Weights of a small transformer language model.
Architecture: learned positions, biases, capped logits.
Training: a variant of SOAP for these matrices, 1079M tokens.
Each number is 500 + 40 x the weight over the matrix's rms, rounded and kept within 0 to 999. Layers, rows and columns count from 0. Numbers have three digits each.

# layer 7 attention key, 896x896, rms 0.0526, rows 701-732, columns 96-127
467450521457508535556538497473516524494490499554428503561466492485503468469569466503443514535490
533457444479512429487444503558508489455426554467490530487480502521532494477547536522453529535460
530474506482559541532484492518474561558437507499503437486447514478463508516542449394483475534448
487515554493519454516495577509520461420536521505470501505554537521419499418477453555469492465486
485515495471528507539518549448464505506497536511405503550447489475491552543559477463516465430489
516539469563572464460544578530524481505497479499480557513475506510503454449525594487528504493512
534485470452565481541500514543506472554481483456542503494514457464559438550533484558472499468606
490477545461505459553463530528515474456450556443486497474471567518482505505523540470518450470530
482507496525512486531499563506510576426542472565513475526591520434476545452454484534473537539474
493490440469505556506524477595491546572512533513505476516474503507442467484535537456524435539470
529446498410506391520542463547544505479529563527495509563481507565564492477563513542509426496467
524525495465522452420478472454485512463452490543459421565469479433550507496536477495521500611460
426501489453534464547555462533461503477437456467528567537497480462417489460475549505479479571421
505526433546444459489505472467494492510537509520446474527509449478521512551492481505515538537464
555509441592547478503459549435488475522483490521491555490453501530500513536415465485541525499481
458536492507540504538516471521462457495447519506545452521595540482566482463488505504524473497429
447557480470452466496511564568536570384575434448424491520470484533461520534482518452507560517508
440456518485516449503531518550475539556488518543542534508413474532549429432492487528472483518472
540588542502545502504473466543369471479493453545493507499551543428506423466524553513555435484579
499500525490476533462473519507568513491526449516498446487462471449507549490445454552489498506465
387476538499483491544536494500467472467508530533414482552506474506475474513532465493504447548508
505467484477528492472445478569540496495553445511540512491449437495507416569514462555488501474432
490474456470507466497493519479386513503447464503573557453456474590493441566529481445485438529495
518513491512553537483449482505520442446517495529476482443474541514493489531451501444514469512539
446499481482470540461556455460436471599506420407407497518456477485464576476537507491611504489484
443494509551592530457523530474463526493462443497456592478455478507540458506476483592524491451500
579455484507460552496489425520548474469509519548483447490529482509464548521553514436514548452525
511575521477573542489468497432455528569557471525493510613528478470470451530589405491484480462410
532486519595505496502441536516515520514500529498492516453474510572471552514524477502482546438481
483564442463546445516508511485540536507559524436456459518540431447493586447442484516500518477488
486513447538500530479507555514471555505471505462524559418424550563471549526474499501511346473484
461528570499512526466559457482508463449486536480513475520489484545477432504543534409502468487478
# layer 7 attention query, 896x896, rms 0.0527, rows 702-733, columns 96-127
468571490485486514543465484494486467465590539510506542485568532481504450466524507500546450523492
490548483539472518531527477556508530510500523527557449468479556471526539514539455390554477493450
490466518459462453483503453438427547581488462427513553527516468534543508492476476534502502515512
495467470586545475469511538551451538515498477499535509554519522506488491458510476526484485469454
566540433504499485534550461520543547502470542555460451478481501446544498467490525444477559564505
515516472486529522412456479503493486525483473481502600499475456473464526495521556514504498542497
487494514502540434555477430530443521464458477518520476501535532514540557481483454552526542484485
510526540521478499449524507540487526445471479538443512550496560527469575527541480516530463562507
480480532529523570509476520520511457531517518489483423528486469533498550521587498515530505533495
456474535541546480515513439545481406486480493457531576550498456502502429483490473605502450507520
556474493574486544485540579515529429485484518511544541541489493470490500527521514439436530503477
454470531500520560549521458528478534487505484425598417549479538447468538406533506480511513510429
531518461470529462552468469452508520534504512541472499514494508513536468492518542416461589446587
522494530489554526464505491571472430470506488513448523515473499490488477546511501527473495564422
513493491465455514515491520476487472551485449490478520449448523530462481498532493560516534425499
487504465581519433486525502525579534482452541536455493495523512516511513533530491513493482505470
586437449470556475459506506511454533539413455533516508524474515512453458486523508500551499480471
509493564504448452532472465542468535528509427453443561511478456445476504457570494509496519505489
510499399439460440433502460513484508515500496519501528464496465454540476541493542537471494452483
492514438513484438498516458545485473486486522524489506526498464533487562546464505520436605464467
516498529523480422462501512500465489449516535436516482507519525520500485478477493512510517455555
426569533489521522518518481532454571520473616497434503529437549551478492521491482537491515533433
460529525466495526478491493550507467449488475486488458560586519484543554502496402468536476534506
471482468559407475485470575451556522509462531481448533460458499493492494508498462528534563519500
452516466499458531475475461510486496464518588456554546539583497517498486495475545510518539508499
522489535481463436424504517501538489511502520536451430421431488526505487506492518478518502483511
475531543491461497428470507454586521507558492489545522470501564468412529504608532493519517517457
498447413469540435522485521534513486467522506481420474508524489466559445462468500527523487558489
461494494501488545519486465469514460578474488484497493505582519570549530520481520465465470537419
568546516504544477492509441510476408490506516534501537500428501435467500528471527522544499427470
542486535539479513519589460531503525481510514521519478536568535456557519500494399465460502511501
452510451503475503452567435474454415445403531501535467469465503528462499528527494487493479515517
# layer 7 attention value, 896x896, rms 0.0526, rows 640-703, columns 96-127
471445555501494505563516437629541502531555489565414463503485535444544471541539531562570493463521
467521469525553506510469490566471483456472570439597533454494468559472485492482390616482464504425
486532470522484516460514513583600547453576548461480520576553544557555485463517502498473415535559
552560479472450429483480537524567541461556429477532514516469488541462526473552485521530489518500
533497571441502511495440515451492511472476466542564553531493550494457483482492485545437549486523
499526542515484471507474518494471511429482412482559525505519474453465469511487478530472514554535
526531494415547453485505617452501522569494569522549514552543484548381483603510498519571495515432
501528507498488491470494500490469468556556517509459442482545501519541471504491595533580456517553
463542483481507585553461327542465475546549444504517565548476487321497460581475482492566491477520
480527455500451452469533476487518502512596496515554445494462511397510472509548536456466476503562
477527536489470481469512570480521504474489513448559459471560528556503566470443410546482504493433
462462509495489472515554443523443468562608516440522474542490558432517527523531481499523490472421
539492509600504466536494509392532472471574517535561510476513510507441500512494486467488509483488
498458576454529445485474496445476454477513488588506574542465540606443497433536564363491445548570
409431559559462530499555578434512483535391553427510537480498535696575579498421522487510495491420
547521594568521580528537316465518465530427511444483506456487479604534486496496396579535484491588
475495459464511471530511534493499497530479433558485471510450540456465466494445507481518527487491
524452471495495464506457489468504486544551555560500525489511533481462466409542540571531527555476
541462522487520515552473437524518437549518486533499487427596535493512553566556438434461509469449
556480546498608467467491542514484506447492561552567496523471454539560499497506523462479487543431
544497496439518368536543512452480484539504465547474524458550518520485524412577468459533460480467
483538583554446478478473463501445552472488486461517462458545423486429493466485515516490587560594
505576388584513497543503563527545556436504465463440479521555446493526444473575527503471459515489
406502495491568463561427460486523482480445476557481448388502486545572513477471506452501488506487
499527448524500510575515482532517499478519533450470502481508488439506509514521586485472535502585
468518469414559554485499516548510534499451497535539533500447487643580536478490492560519437520495
476539492558466473483437561490532540488444544470493609494516444592493469453537484460534477529568
431471460562462603545461519566464557531444510467487494465525545448440525494511476554516560479450
474521474509413603481532401548465497470502426530494526559494448332445469422492503401491537438620
534451503505456523502536539517512544527527499483470472492436449512535546532533529505526529455491
497461427556418479497550557506456417493497486425496478465603496579479430485512545518510545565539
570518534626437528526476466490531435508502545513581536583506510442447500590507488537515509519439
529493563498461489511492457395443485604583476463452526488439560448412456595468528507466548444449
438505478468515551476481514524468576452554565544549529543515530368427507429481579627462495402414
469586516468470590532476562543504510510516462548489555502469491428503515498513528500566516460499
469470499549591479467551540436486461461455561502563489418527463517495448490545504513513526520427
430539423522595449527530514511488529583581508481426525555491511365459500672547533490538607556554
530502584557439382534476506489530556493473600534476500463489534623558556580514562563495523485531
485503452530478602460409473460511473451523453558539517455451484452548485503463492483430480442470
544511520465498440455517423528511556443523540489425481507530506469576540527452596551492461484536
516503524519473489490492509513528468559439558478440518523536499488483468491496502507444460548556
503468430535526485458468507489440514450531536516424445483475559521496558525485491554416503471475
516463499555520536503520546571545488552509465483536519446446556538440500495502496494460464545373
492517516595510498490484471491544491536448483527496524499473508530513437475507470437598412443414
470553490420559492553493541481526526428507402531461534439468517521523548563532423530567551522512
519521485572543521516537570469517443477515495522457461488506551524547469510487476518484523515488
550551562467556452508442432473526501506544483529535452508523515437511522472521553479487505489515
441573512481536483522562468465541495491511521499552567472459497476471492491465552581568483520452
513525547514479495505587448423454443481540442461448574411571500506439499501448531487422560393501
539525539519529511501548633465491451597537494479463465505499573568440570554550456446540477494488
508509559570540446493542508460501460433506541513530565596442463523486530498550498545532495566491
532538485480451548530505456519513505474558584465580461474515531567510440464458407537488545524546
567492541431540415520483516480445535550559472528540520517436525431512444525518549500570497515512
481495491520504550541502464503596510494504532373477512464456505552479432505440556551475501568523
553447552497601495511473510472518476520571556534526554485450525527482556523524500510491521531522
458520516497517559507555486502397547543475483503519544469499525539566458474467523512428474524537
505477460608494520527463552446585458523529502478429480481473479451582540558455446561553558523532
507457531473539457431487452524499526521626525509443475513497436368510433475441544517424456446532
447576460452562448581492486443443521438523489588406529500575481283353536500510535444548528593515
553479522441510373483534509468555549525514525503616459541511498550540508513471563434447487514501
490415602502543529503481531533527511462436523462475554434584504551526494431491523503522440489556
519392572456451556499597512505504532503488440548515500488559537553515541542516403496470500525473
479558462446525502502470476552470541538507424515492581495504441466478445464465448497489489498483
504435401507544543518474502407487454517476569502384471506453485440468481452554472516417484470505
# layer 7 attention output (transposed), 896x896, rms 0.0686, rows 640-703, columns 96-127
522522440479503491454483502418497507539418539461504613482474594423510456481448418499489501472433
537554562492521565476465524462439484469532505533426487515563487460571506417452503491511510517529
486557498477470532479554533471512413491458529554414427453461481539553528556485472563519399463486
495542462483517478553478425530521512571490501511455487426577487576507545538461492511507452560499
466465563473488481518457497560454572505457579496443495475553531548507563568490505504568502440478
475509441513506477512457477504466507472512479381494526490502500540515508494534464524434573458384
519518515558473520582462387501520447465491535552526479534545523423526511533433533478517501466553
485480468519455495528567464506442416466502487485493430469466438528505467461556447572404504458466
489543487533504500499466524493529497483524521496501526514578479412444607514479480496533515520571
439498495507469507493565465533453370536450483473522595525522446435489444486556442490502521480425
542489498455544560550495492440507530566503531524482467480515523502509463517476541415543533502492
555512529495508507520472454473488572499421457481514562524544571514493536448429488484504397467463
517395401537510547484505447561506435587533497500469454547468487536489478545573575475447528573524
523520515506514457509556485436524522480512505452496442532453567484538512473551455582477490435502
464490503556434537542482530380508556553514565433489528493520420491550489490486536502476557451511
500453455558469516475500535481446494590499473476545489542511550489505480481538479416522447503502
517552478518522431528517543492435562469523494429555493528521508398477547606511490516506472530490
544506516538500564539496549580623489571546524520526489366500521377466493539468477516502465524510
508461570539522591515546547458485524529484558427440511490491509470467493467409460529507497522498
480471553552463506513535539483558468505549478464492531545541513550511530429528489565551501466505
475500441508429536557469552500497470531569532530467493536450502508526475541490500520498529563527
478567500517526555521358510422447486521484481476509490540495533572536481437456477512524546505463
564483621473496541481568443477458467522458550422469517506550474443606498479536524474528529556477
510484477501433482453542472502537424476516466443543507560483449516538402483487479529553494533487
533429537426502477561519559583498537391464554556457500502514482426433465434485497441561574447512
488505532516493538522512503517526437486534473509481453478579519503537457414495586501454451520514
451513521507494517561543500488487470503426437485443526484421533525511579443517429503462475510579
539435493497498544503543518594485487456555534492548549526434522528624407544467508431431396542579
466509497458548503582466574502516446505473520498463470552434488544534487562454528440471518589481
477386490456447417496533452501466442519482510554501460524499566422528509450518508491529421451461
464443536470581499429454502573432483462506483523514584571459408492515627453495471595519544444472
501503480479601422431470516574556491462511527515480442499498548499541448424528463506511562462552
511519468470573532559526428492545524485435550587522499467538429409522489475528552457522494401552
478460493480489514493521441414478483512481399530498521482454492443566476561526525418602534486569
462481506493537510475500394492446492504453484501427495482518474451453550488508500406457458474403
565512508551535530530467541502468492559480450465511478598497512480540532504544578547577494541546
487393562472516538487491493439524509503527540615499451478540486465372447467510428486496484408489
486451453466495488473548482523522473513460577511474583552533513570408486536456527491494493502523
484499464525550522584527529505455541478511461399519445531560503492467462516512570492569502500578
507614480547470560462445511466521481502548464528503478587521510449454511442519509504440518520499
432485508544546407470539510466522353492471503483534513569520481453512580536435483475513472446508
468590556532575532451548467552480438433502590550459541540505515547573482482594501413522493524503
484544535477522453386496545459543484519543509566483458558459489531519549490514462507492411483577
460454456455521471556436544542508499533505502532509539565505512581587483452511469574446561585512
580593601470513515525559531576623463481501531530500488476478510515421472423461550506538549548466
522501507520547503481473461511439465505459519534579571562555505497484537513442516407471459494411
454499456504469536513465522535502564456474577480538538497510508429455568499498476513458499563412
619449462479505494517438497447501507502515447547498527538494511529551504522522422440513604511550
477457552499522470455518516484481482527431445464547418486477544494528444494383497464548466582496
445441504499501447509492524594478518475512432602470568550586456641458553512428504468530467467476
458449477531481545553568444533558513513499466505464436446510493549519517521514480455531513511457
507487464481472504504480489509485601481506498514469509559417440483497530457460549488566448511516
507481506535431473529472493486488437458488513462410561512547505525486605545486490534538514472589
516456502474501469481504524479539521526554502460454554520475444435498543467483479506510552532523
465499412530460470536586527499447421531506488527519545506546463487563477486536510526525411543530
532544512552514472438463546459488485467587438565471498507537485452520538492526476403467434517455
466469581430551486555496471471422508491544583535521516564477507480534398471524532531454497485525
486540512517485449493415479504581451598496468503557473510503455455518502579519576479545474474580
480457480520431574452510562555554448600471504433435442585565437491533477504451545634457498556483
564472453441510553451444509511544430499511481543499404467507492543468463462556430469495576478491
505593407461479527507479455576518447576526505463520511590439455528465440470482543529448450455494
512612644507450530542508535492490514421457558526487518509538529457516489433458531567559464538511
542485639547510558527439538504516449481499581454398438409452495483469509557536514582430451550561
541450449416518512518536480556484548586623494522537546461524516503505628519465524510475485456536